{
  "head_dim": 32,
  "vocab_size": 512,
  "rope_base": 16200.0,
  "rope_fraction": 1.0,
  "parallel_block": false,
  "init_std_o": 0.00887,
  "lr_mult_qkv": 0.7,
  "schedule": "cos"
}
Each number is 500 + 50 x the weight over its row's rms, rounded and kept within 0 to 999. Layers, rows and columns count from 0. Numbers have three digits each. The size before them is the row's rms in percent of the matrix's.

# q: layer 12 attention query, 192x192, rms 0.0438, rows 0-9,32-40, columns 0-95
# k: layer 12 attention key, 96x192, rms 0.0444, rows 0-8, columns 0-95
q0 072:472590475468625527503395564541508526487563554407485529562565454564517473431472539527487598523494545581546550490479428533521523415498399489565451471588465565458462416469535557528532558473507531537572431494523582560531404575501412562517403497599531487472481495554377465539497423443492458488
q32 064:471541584481512432506483485550491465548556459522517476538481520482510563492558562420545390535427554522512491502513513480528595498508578479508513392473533499536445519485518470501529495529440406479435461467470421474509418431531560547546434555526489540554497599442520464483466575471496508470
k0 052:497504465554481477450611494451485427566541416573378531434470486477506522401448457523487508500545376513554498414452488522443437631533515446583494551451514454412524564527497518542574435482464514480504603487475463519458438560577482429497593417533474481507586542526475456491466506542521544498
q1 074:495583552563449451542545533498497599523530487459564404581515482470395536549552543466539597490459534490453574393484451486547467512542410472443451504604471570517556470442520593421420417489538515565525423503549520585487493495559457554516572527462572528472534526465451396452568498470528561542
q33 060:508554473462496513508510465521576474389447559549452549513470350592441457470578512513491467492491469527445551549560541556464521492514498598525517509471531420467533494493587427491556468548415531486464563603494535469442487516466584492538473471513566576504477480515536484507479501649407546438
k1 057:400496452448582424461593494495424486504477547484556496414498522515497477501564522505438534577506563551476483516494459482499504435496478554467499531453464536447504580499398515478445546506446499527476460390445472517458557463553439618559529497558486530489438461460454531427427441457497439470
q2 087:544570538521532535503552591524456515612460537492470453553496450570460519496559494453475552473499496518459513438535534597492543470556406519461441449457508492540521424549530557551514509580612450524527467482566569551542465569497538599480641468546515513494435576508486535439562500435475525475
q34 057:551462522448532399516508600571466504615444453488442513581518451493514498525475502436431421532473470416480518512473486481547561516539506534462473390557400540461528562432476524457555534494477458463502515520499485489483547519513455507498506462493511510448503460517451489500524479551456543516
k2 063:546590520528512501421425507458499493426427494554533504473444485425533397572566505425525512541514520526497488476474431438513456529471505495474455568531612529536445490506529468531461517574472474577454528489490497468530533450485560562450618501490437533504474519410539499544501507431455383444
q3 084:490547491463542507528515462615616515486570596409507519350445538505535535423444529629527469499573505530615425523479480527451488454518462478562543621581510465483568428510528573467516518493457631445499546520440430485574479486521492458529454532480485538504542461480536448568483480464486443529
q35 069:518482558475626530510500560476492486494574462545497454453517628513516453447598538497536520438412536527421522589456459541575533449536511510602508501598577456472403451489492505496461496513536486546411422458527636494594504557513589524561543425474464525536479495569538546564548577439506519442
k3 060:469463450510522453529519450581554497505480516416517617518462547507476491547468520522448457495385440515472463559473509544460495411471425415513567507485515543515510566449349475554483528486478586518611483527545469445558601431520412540441506504486505494431295495536491466533486484531403419508
q4 087:567447533540547425554567451582408490558533487572553444537492497495440502530539479510522525479564474510534464475585538565459513580552508555478467452464520464475497501461344463493508476499506482470461492454481458452499454538442583480477485388440507525468498478423525560505510565533533499527
q36 081:500580478530507496539501418452495451529564508549485526484508497485495456556386482429427508522511512473428508514478516467499489515501402438448444470532486517492567498540459538503449541503514601506518569477451467509467612463537458475517448570474483534486443527470445442544561386477508500446
k4 073:503573481472452540539565565513561529484459567537577486541582486541530494520544515452381562509515543525590484507501476470442509508511525527536541573556475417487458547542609635502476499507574462583496554557490550591489589473492395585509516485409510451482501468444504571506540515459416505441
q5 090:505515496474528580509479468436600466491521545452502541526489447488553572513457525489665450478489450445508523513478496451484414437476485398431495470530509559476507545549465568578519411475439579480515437468470399499479553472479459355455481551506490459388531579429481415507422566548495499481
q37 065:502431520505463486521473439453501465510493471495477596456459454483625507524557512549513422464522541497521458460506502457522571598603490437418509458518518540552500537457498449569457537502449461513444493423450486486587507484544568471481501545505578513478586505488456457566504469535550531476
k5 074:511587481492495440530466540550552493511566545508560582545521477457509522414508455401475497532394532527443556591436547433585541459498409471469510528488457469465481502529486485431513544425498553504457497460444457541574561458537571485457535464482461485476460527510522564455381516506549441534
q6 102:450429478453497455522497428561511527451476348468453508474528566555485534496519500403455555447434463521457415502546441502504523532400496477505447515477579513514508424421500432456443531497465574521457527540556563513512502523506511465597501442455520537486502423562440504527450513467469548491
q38 079:536551473546466471537512541527439513550536487520514519531533435417594455513485484480493475577493469440618450550569520529525433462459511527451490551530478520572571505562505577560447527468477477520517519492461433490448475493521456478455514514434510592541588493555418596594497442493526551515
k6 085:523531401440487420496503505538423464540455511497524503491501507476507471447586550522485391507432529471516498511407458468498528514508569521489408505534471522499551441488486513444505475491537432433487612467433507482550486459458506550482514569491496500516506477478496452580539538446469492395
q7 101:462420586509448415477490514484472527594456545585609521458587502532436548489573501568458478516529489584555540430519512518464528517419534584528545522404524591459485453543442476509517457555511467502468493408506519506511522476473505513491533435469511456507471456496461517463524491488527494499
q39 076:595501559525531482464418508506530557647543545548558458497522395483499479531589480443420532501505521480536454452484506477535549449503395439453553570473461565554439448476498473415530453458526489516546477477498529527541508531495498535498529551532551504526563465541505406414564404444522458533
k7 090:550382498479496474428540447515524426498385454475489414491440417537518485503493549515405480478513448418522455534479529454411444597561557553541489500503541457594460479420491564510509534488535474489460549551491438473417400633465575582509499518495445507470497548376426532578549455495489545411
q8 089:471420537482504434551517592481542538469491486537520452436497426391484541508492499479448547554518518496465448444587558426483456492430411521542485504423569457462499477569487523466563589495558506535571396432526426663395452409506525449491507495473462517481528588538446477487510451448589438515
q40 077:488524462567547430531424528415462530526462504436514534403493489521487528569461533447380535521588534542510539457493568516533467602522525533490510486488594512465505538519513451497563539492525342580568497483451477493482565448405421441474594452486416421469574474425397550454492488467490403436
k8 105:494544472456524465574437574508566504460519528494567525449542381538550542412495521386459559448371519516508569493463583437498510534569431500536429536597474468458487558547511485515543549487496567472521448533373504556535524399501400597465534506451472428414449489417502519438420516510545452460
q9 106:449518449483483494535564620436504503414475357452462491515471502461551482557537459477471512491440494387514537454567531544457491577464586392588476503537526489513539444489488501474537480427572475425537459558447551569511542473521483533600523510484513457568412498465569443590544506445537521465